{"positions": "rope", "rope_fraction": 1.0, "qk_norm": false, "bias": "none", "init_std_o": 0.00736, "learning_rate": 0.00589, "lr_mult_o": 4.0, "schedule": "wsd", "doc_mask": true, "train_tokens": 640600000}
Each number is 500 + 40 x the weight over its row's rms, rounded and kept within 0 to 999. Layers, rows and columns count from 0. Numbers have three digits each. The size before them is the row's rms in percent of the matrix's.

# layer 13 attention key, 192x192, rms 0.11, rows 49-148, columns 64-127
107:442533556532530511405442552511511505523551554502506552476532471506534498410517432452566561524446455497485464447489454511480506489544551481468476363488544530479550474506532410496460553533472529
101:509557576479618524467489436452541501444535474571527476534499535524527571547534454516535508488465533534513386499508527591531497507465517471470517473428536555498551456444506495438502579486468566
100:509440478555454535538439438541567509530494494527505484492479476540467537522571457457471618460489506519537532427465479506495458529470546414432568495492535524486529456519527460510486470424564429
103:526495437468520517547528583543453468415422602481517531537513520475472540485552565490495493528507468462472434473493577523453591518482540427550473481536534499462456439547518515462500489382473505
109:464458457563489530447481541530500487495516581546506500465494473474456541520516481469555550532465520508547472426555435526500528568432495494532469511511434487500490519510481552506571497452495483
118:533451575448545509486460508398528485479525509478427484508510472557456545558455511508486515466526458487497527516405466516485481523541533532538449512441459538557482411476465479520475477517446518
101:515479458500531484459553481460514513515492459456497505463541495445480475494452571559567420543441520473490503449565436479479491506522520456526507514511479450480552553436514514494493468483488511
114:557485506503594411444516566463623474577513563449469474464484470491497563520453435479504501499472496561550491460421438488516483550575490537511494463509481490494512513473471477499504531478514440
095:474553530469510518451499533488473386461533448560514515491525526476530562543497486519519498562526439521453470532499481488498514468463569507447486516578560498483485548469431461479479474400568547
109:476499452516525513488554497462470542510468504494485496497513491436469477527457474479461520489491540503505488502433485501501461483555580504474546500400475567528549540473468526474509446466485536
103:567534477431476483530487529576514461508536459509415529482492448418476525482508577515482505463446525544511446528568500492474548425450544541471470470500499519480538503494516456518525463431588516
110:502447480497438493457479551449598570420559476498456483476510555468540517537503546535444584540503540468459511433482416540488457548525457412537542529469551482471492458435457512489539565511455466
101:457535498473534612538539552434480435487547478514534534555473449500466520583507474509526521454478548445442544493455455449490504473511494510550469455530523443491424582495385510517452525536466468
101:505497495432545476450466446512495469491535489543432505473547458498497490487506464478472470485541529486523549414497494550572498536480574554463474567509442521391539523534521587483524534478436462
096:485459488443535514495446488440531523476540538525484463505500524502447548497514520503496483516490510491527476468433556429489504541484519481475526405510516516502450509555533490508495551569624504
112:493472578554441522521511561458503458517453558490555520410544452474557507475456532474505441494483501509473488501488557502493458550492506563451527530506505482484490468532426513517447525540464447
100:509510459547485489523492538485575532472503423464415506527500491419502467527515450554516501588525528552497518483518473479533498519479444482486475566531540505512564519488478518645508555491556550
102:587438509496454488501471496520486529510465493500471521499453530578604511463419517502598437558588578474464457435498471459511478474567453500509484524534493466568429444560454491477497479508483567
104:534519492529512556511473556523544512498535525445513517456504482463454470486473473510492492445486512437501529569451468529454481530511492507517463496497436475504504467512525508465521477589507516
101:544449525508563553479518485489468502465502565558566461466541549414527484603501515459497494523499537495422476559487538530488508514485499575532463505598504466473489495470435548514508515550474470
110:480554487568469486469539466454468465482516497491455488455455500506503476505589504518537513494574418551518441522485519538437509575463453465458442519508460533474461436490498490556490506458501473
103:485441535535511539575530469487493471522503525418503527547498527512499465545533498476477538477534528553454519521510444446520453538470524569521500521518523586494493446546503437505449564475536453
099:487542483512401519476466536506444444542546433507439491495501429503463460580481488549574504509465458454543513497440543487500485515503476506569456471438468566491419466494480532474505467489580521
089:477495501519460476449448579500493464495556514507472428428481499510509444578541547475436506508546559526450499486509388473447499520523482451441487508479512438554542553444476472544541479467469478
102:450399556577444464479439440500515520530522484470535536434512534514422552586498599558596515499471498489558488488600479503497484494516487436473520472550501508508441453495451608512517516558505534
105:497516534501530515550525476478557461484483531482480506550483498434457532596530497448537440517478542464532501470475524553497469487485443521570386449526423463468441519500501501488459471473463598
105:523513467447493465463398518492505492535500458513532410497438432521494541555486537522541518524484544527500533548437487433537541495571447514490462506526413460507507549476441468472432503454486471
098:458547514493530446507479517476531600479505544506513512512484538448520410533536517518457555516506502460534487448499484544506517531493530509536525537559473535584471479461558519409507446442477569
102:525524541623453520502457470465545469498511536475537544491541547561497503480528546442517557436472502430484522489562544460437493449546510512490483543557467443539519519517449558518518597534509450
104:466436524536548514509504557523477502509433495546550535491431443496503507410497486522460516467475470515542542428391465367520507557438487459507519505476473422501533483508568503502578527527439460
102:490505487519461480522553556448390494509491552525518498500539579450467493538560488513488603519525502497453524511472484515520417583503509501539533519473538508535491513548470560456477530561493469
100:486523499533538514488536555503488515565481549520460549427450464528520549412519475520506566506492530489478451499464445542523513446428450529482553478568482472558464559499446467496519499497484498
102:477564546499470502477557507531429520565519515431493535493528478511514418537476505452493520445524592520512545502520454417492514504527490464500474471478530513465530459467470445572493520480545519
103:444538566478574469490486504549452446459497501515503447537528461516507490498504506475441496503475510471442555508438510484522528434518479478496512503433534454519495544479475488458492565457457499
105:487495487562400568448491510518587526514481478527474486459442463490562456562497494523541507474489480489568484504452476559493509450463443507563601602489514516506519562485488521503450443483549534
098:533484446501537504487548481521483461443472546482567464420572541506493418513448545545543489578504547549493494504535542509507469471448446451524500559495491597479522544489533543534539470506530529
106:493571451406446504466418513452485534546482483507527509453534522482468462521529459528506514495569498514449488560585496544520473524410521482549439527527544513465536452538576578495547493412472513
102:496525425594523585423506482540479485478489469483528512536584520537453479493500547526566495495500488485448503465466429488479514485506574486473536446546494463517533494548492565480539433483456524
100:569506459509513501568572484509525445505494454549558494492523407467527428495475544466471530521562459501471488489452510447483479445554538471481564506400467527455493486454540483439494518497487561
108:527471507564494480515573477569572462479529498453483484507499491507509454520453489538492511478491495529486556516445432544558457490375452460559448506502531496509506556477533533515558505507520557
097:521472478484522480520529545476476461540431558553525444425500467514544475415501501534488463518496461535527532511582485546474485513491519465508489522515484443471422458561554498472552550477520401
105:490549521421500540476425501520568459493496461507555507524507462531452551570536503515513459493520546543475493473473587406481561448541531544491489415563473452584481459586539425481491488553484462
097:479566551518513497507489462481549481533491498456511455500540550520520488506486508492538445473416528480522507494538492462526498514505502441458521540528485498524565584468517459470584518456550463
095:511470527572428514445498417562494498476522515530507486517461442453473535460581531539513460525504499507542471461510507547589512519522519424517526506513462535524572534507503384500445529505505442
110:562562425551504462559463525434568502528519482483478456493511480456496460556478531484482488449523496503498518577475565556529522474547553522441502472484397544529438556506499507483498436492466452
101:580403498539536467514572506541436479531472490483511436401495416533521543452484470524429476538523465460472563519565487543489484472554520553487512496427490472469462526524482505505565558487467425
103:494456458482588537527533464540478579529484465509470495419537490516484506445485463574513521490489508465561486468421469547451463513469529470447549562504484486549533451500562473540465494457528578
102:530486489441509531543487504516517413413507499500502515425496523503492458549556530562568532461546477452501464476506490413471463478519476511447489452488532527504510427444427475490598508516494464
109:487504503491520498484577561599437494502461456515491473498479535489491538503623537491579502454465540489494548431536487438511497518434495587524505461504448558494537512480467428427529586468547528
097:550505460475485460523501506520511477498493550495542508496510467431392439460483467475462543516506480489533481514509450536475435491514471540519497570531485539482438507516528500422538540559436418
089:493502550530499472489472545518482517505580461492510463527533529574513512447595556550551431515459565432471450464440440517534474522408517534549521406486472471526467467499543532562436584446531543
099:482555528497561510532490590520477481476482535494488528494461540484596522503527476531483484492496457446512503516564479500468455397459534501470529505406479550486513507512448489473524431534511533
092:555562518494528549505475517501434544499518527448460477560550502520558493452464552491480449497444503670460487512478563518440534470477515395425453395455426514520423457550543509499470529539496477
098:569516480463482568501472507483507533488507538521493496492434563514573598509519526585480459532528505533474491515459484467539477502463533441480462460414492484535514486523427470563512461516540498
085:443501469626506442479440531524523493444484510515476513475421521501410488531515455481541541452572515556502520502485514541537485487567468515509445502538453523422531502535439559444575488543455424
084:466432477532543499500459439452444523522467576510503549502477414544542516585511530485469523523547485488487547537465462503426424517551526478439486549489484470434419504450492533457436486455511586
088:458486484502510453502469491496532478516461493470509556494522471460512485473494504432491526451453427566471458544532523497527452508513452505506424574545449476456482474450475513475578499570495459
104:495498519481558514477507547480499463547485545500525474512548511469557518535475522555479466505461511565448490578537461471462510480488538484461477543508455550557486488552514493489540517569487485
087:497540489508472574503508470484476503450428459545538487420552537515511549514474448536541499532450458502451576551443493507537457527475508509581562507501507427504552528461483526471484598482486451
084:486522529505430463480521442496434463532462461500484558534462521510447454498499477475477475484466532462477447580459483516545575430470465552528526582480517481540595499586496514520470532482480471
089:522536481461443549544535482459576524505512481485495463531465514545534593462500550509522451549519568479517448516502505459501462486532532513504516410474457490565424502455474558544464492453590570
090:501538502446536536469520508501576489497540466509480514508420517553527514494415530520512439543517430471478549481418553474577534521449537519512533497482565456485574518496449491549499489481537498
089:536461612512630531485439463543533478448411481468462483471525475527587406530519561514512486546534479511466516525500505443538457532551485478552569488425493454492507476533461523471457500504526552
088:480467515570466480483469441538464575465462437503516516504474484529481488537565548529463515512545526548439558501524551463448524525513492526525487424551520485534573505482510474474523501481601489
095:465549495515439446550462475522476619504525476498450502545520489473439537436476421484465461442495535495563561520488519558456433553504481505519481509546456449484480568461498571476509523503452531
088:489505539463418554438479576556524462429514487459492512514523534551442398431543473447509380460469473490540528468429499581505506581463463428484498489479517593499476479488440441519461489516506522
097:542558509510536526435483450472526571546544499482463523570430460523461485441510552498495431448473583507498454450527520479481575434471543489437489447506428468537479523546492449546588515474555492
091:513429522519450531524545458493513401493522570547532447557436534479452487498496532447496552542512542457507494508455445443573556567492469470521554515470494482548516576511539476519401470483468505
082:530554539483449513488538509488510486477523521480499483510518512544501532537492501513404512570471521443511490455482418383496542595554550478505482496516573550542532512499464550561391511503577569
095:582440577527585381568512464595494448494474544506459506463465515441512532513450594549477496412524518498520417545527534512553511515457449572489437545574473543495533534430472449451545461549475475
095:495466482554512523551543539446414497444513524507559524524432468422494516499464476539498530547522505442479442476502471554466527535498529443508456535488422509554505529569474527506472445510439444
094:471469537503482543438485521439517443517449488476492450506471607461437509561529495416524523534543510537473485507551421473524533481505495471458498496496478543507485478574547558494528430512566492
099:496509509514499551395483512525508543435487460507466544458558464494455451526521491568530486601486513478493413482511509475597477438440516547525524470496456478520563481490491450517533490543564449
091:435540418468557540523482523538498545469435506519448604525472468404484496561534465497499519576505469480441449563531548548490489493503562474482449573485487499493491518439487526521465455495539568
118:465490508458515550517477569456528514500438541528508521493516508506526506568468442494488471516477438535480404497564365444470444443500503547500489538473513479525486484552470567440566492530401514
101:473491497506425514462543486510508480528499519469443473569478477490476478540511478478602532493580522532437462487533473396387531488482581524486480499419500490517561474501517507468492464444482609
101:443497457540392544443511532480448502500524533451468444505570516541451575540452459491492449513503503548522543492558460623452552474536528476493472416424539461480475540532510491472514525533497485
104:512513466448558471559526477601561516496508435527513526465555527466465498441488552520501438501494488489558472538495590514567511502523531526502453574510528525530440526449506443477514430476517541
099:550408473467533456518487482532509488488435514534508471407473517499513488466434511532435444457459523575517469525498497427482516469534495538414402509511499503512456497523558504510438555573538437
101:558514493565465442549499447502488414527480532467457575506457543454512531448489510490510562473480557578492512519602558531514513575557528479481490526460512464461543565452544556503467508490585515
092:493553474568507492562517566523499501507515554497552508471560492495581568500450510548477480487422458533513442458560504507479511453527462489483462506536533466473546424556504476518589452459508512
086:477561541534515486463439534519406417478426441489537519525473516535553537487557470479540546468473490545401565487490520504522516486490456509487469476475421535494488530500488486626516529504549504
106:455564480462538464525464478430455564524451469447559482459573442528513586579512532538543509560519569449484526425439526453476465477496545463518366501560462483452526512482511496476488523512444514
098:494457498524508448508532485535505473510495536475519457463477469512457422461496443504494530460459528532491492527519467516468492542522502401459453499499518438538577546569404499518461486554553453
094:531454446454517521464573514545537507497507485541517492530459552508448520526512485527433474505545505521521532527443473441501484490539512483528554477503513458458552544459476534532468493517564523
113:412526542515585481501417533535514509492489411514520516502583503508508574456489506445499557509488438495501459509421542463538491439429452535510492498596469512490515457530528537500505509474449457
089:470518468557493459554565516447538511540518450473521518528436459495504514502455547511523491463565519492511507525422517515494499427437470529445541419509556574497526515475506460492444483493447575
104:559471483550540517557452423557517449626506496562545463475495509498496483506463503459459528444493465552495516506539529475507430467473516479489493473518479455470485417514449515492501517527416477
098:517458531468455520497517488445546531395579496525506510484487449491481487517447549558558375530549582547523535553495488471518493505530535527480423463504532515540496564526469496492529554524551582
099:504501481499506487464463472467492510572514485518475520534503515512532465482522498454473495469524546502472576491467594525517563489506526446422511481473538511546470456528567486540513511426507496
096:508515427592466550488546500464518414543552453496442493491463570518475520493534506510571385516421479535509485491614477518480497487500524453484515528501464411541436535473482452497519486507493492
098:408501514487534519475498483465551528505527512523516535484421531543529517420531447542445542430475481520515496515490595522467492555552428572489453509507506533514510506515505452491534442503564439
096:536462492493506488514467528464522468579475488453500540433535483479505475528462537443486469555554516494505523470483491561516500480449498547509546490492552530509435467504465527469498492625500531
105:545500508500494540543501417528450587488459505560473472467526520518503541403539467516429481466496464477531464458495488479519460558548489483513456490480497580529463474455512546435502530585495524
097:524469445521579481490518506456539482419455480502530495515546509468535512521464450537517424531454483457547479523442528554526405517504511485527435493457465478431508454506496497491454538548485533
101:518565535497512484521517513483547488481489511510468556528457474433473547466513492519560525532536496520475443540533484559453424538505632490513504400576446413509524531500437508487463497535492582
096:488474522499450430475493481455498510556500463458456463462533621517511492519542545543508458530478511507505537426565474549543530485503502429410472471547542484465516525489535550496521561522521507
101:554547505466501429499472410555523480542584518578526494494526538503513481589408486526505504540479432472522488467491487478518456463617540537510559516496514512459450458526459523509452543535500434
096:524474455550574556490433515555496375463503535533507501540524496488579493541588443530535522562602483594460544494494505501450475485530484492558486542511554498450524453533550469441455567446482462
094:522409498570458494506595440464583552475537527525486512458438452473473429492467418495500456444575520426547517510510491498541561479543540570504478451541516504487523554535481447537500592468446473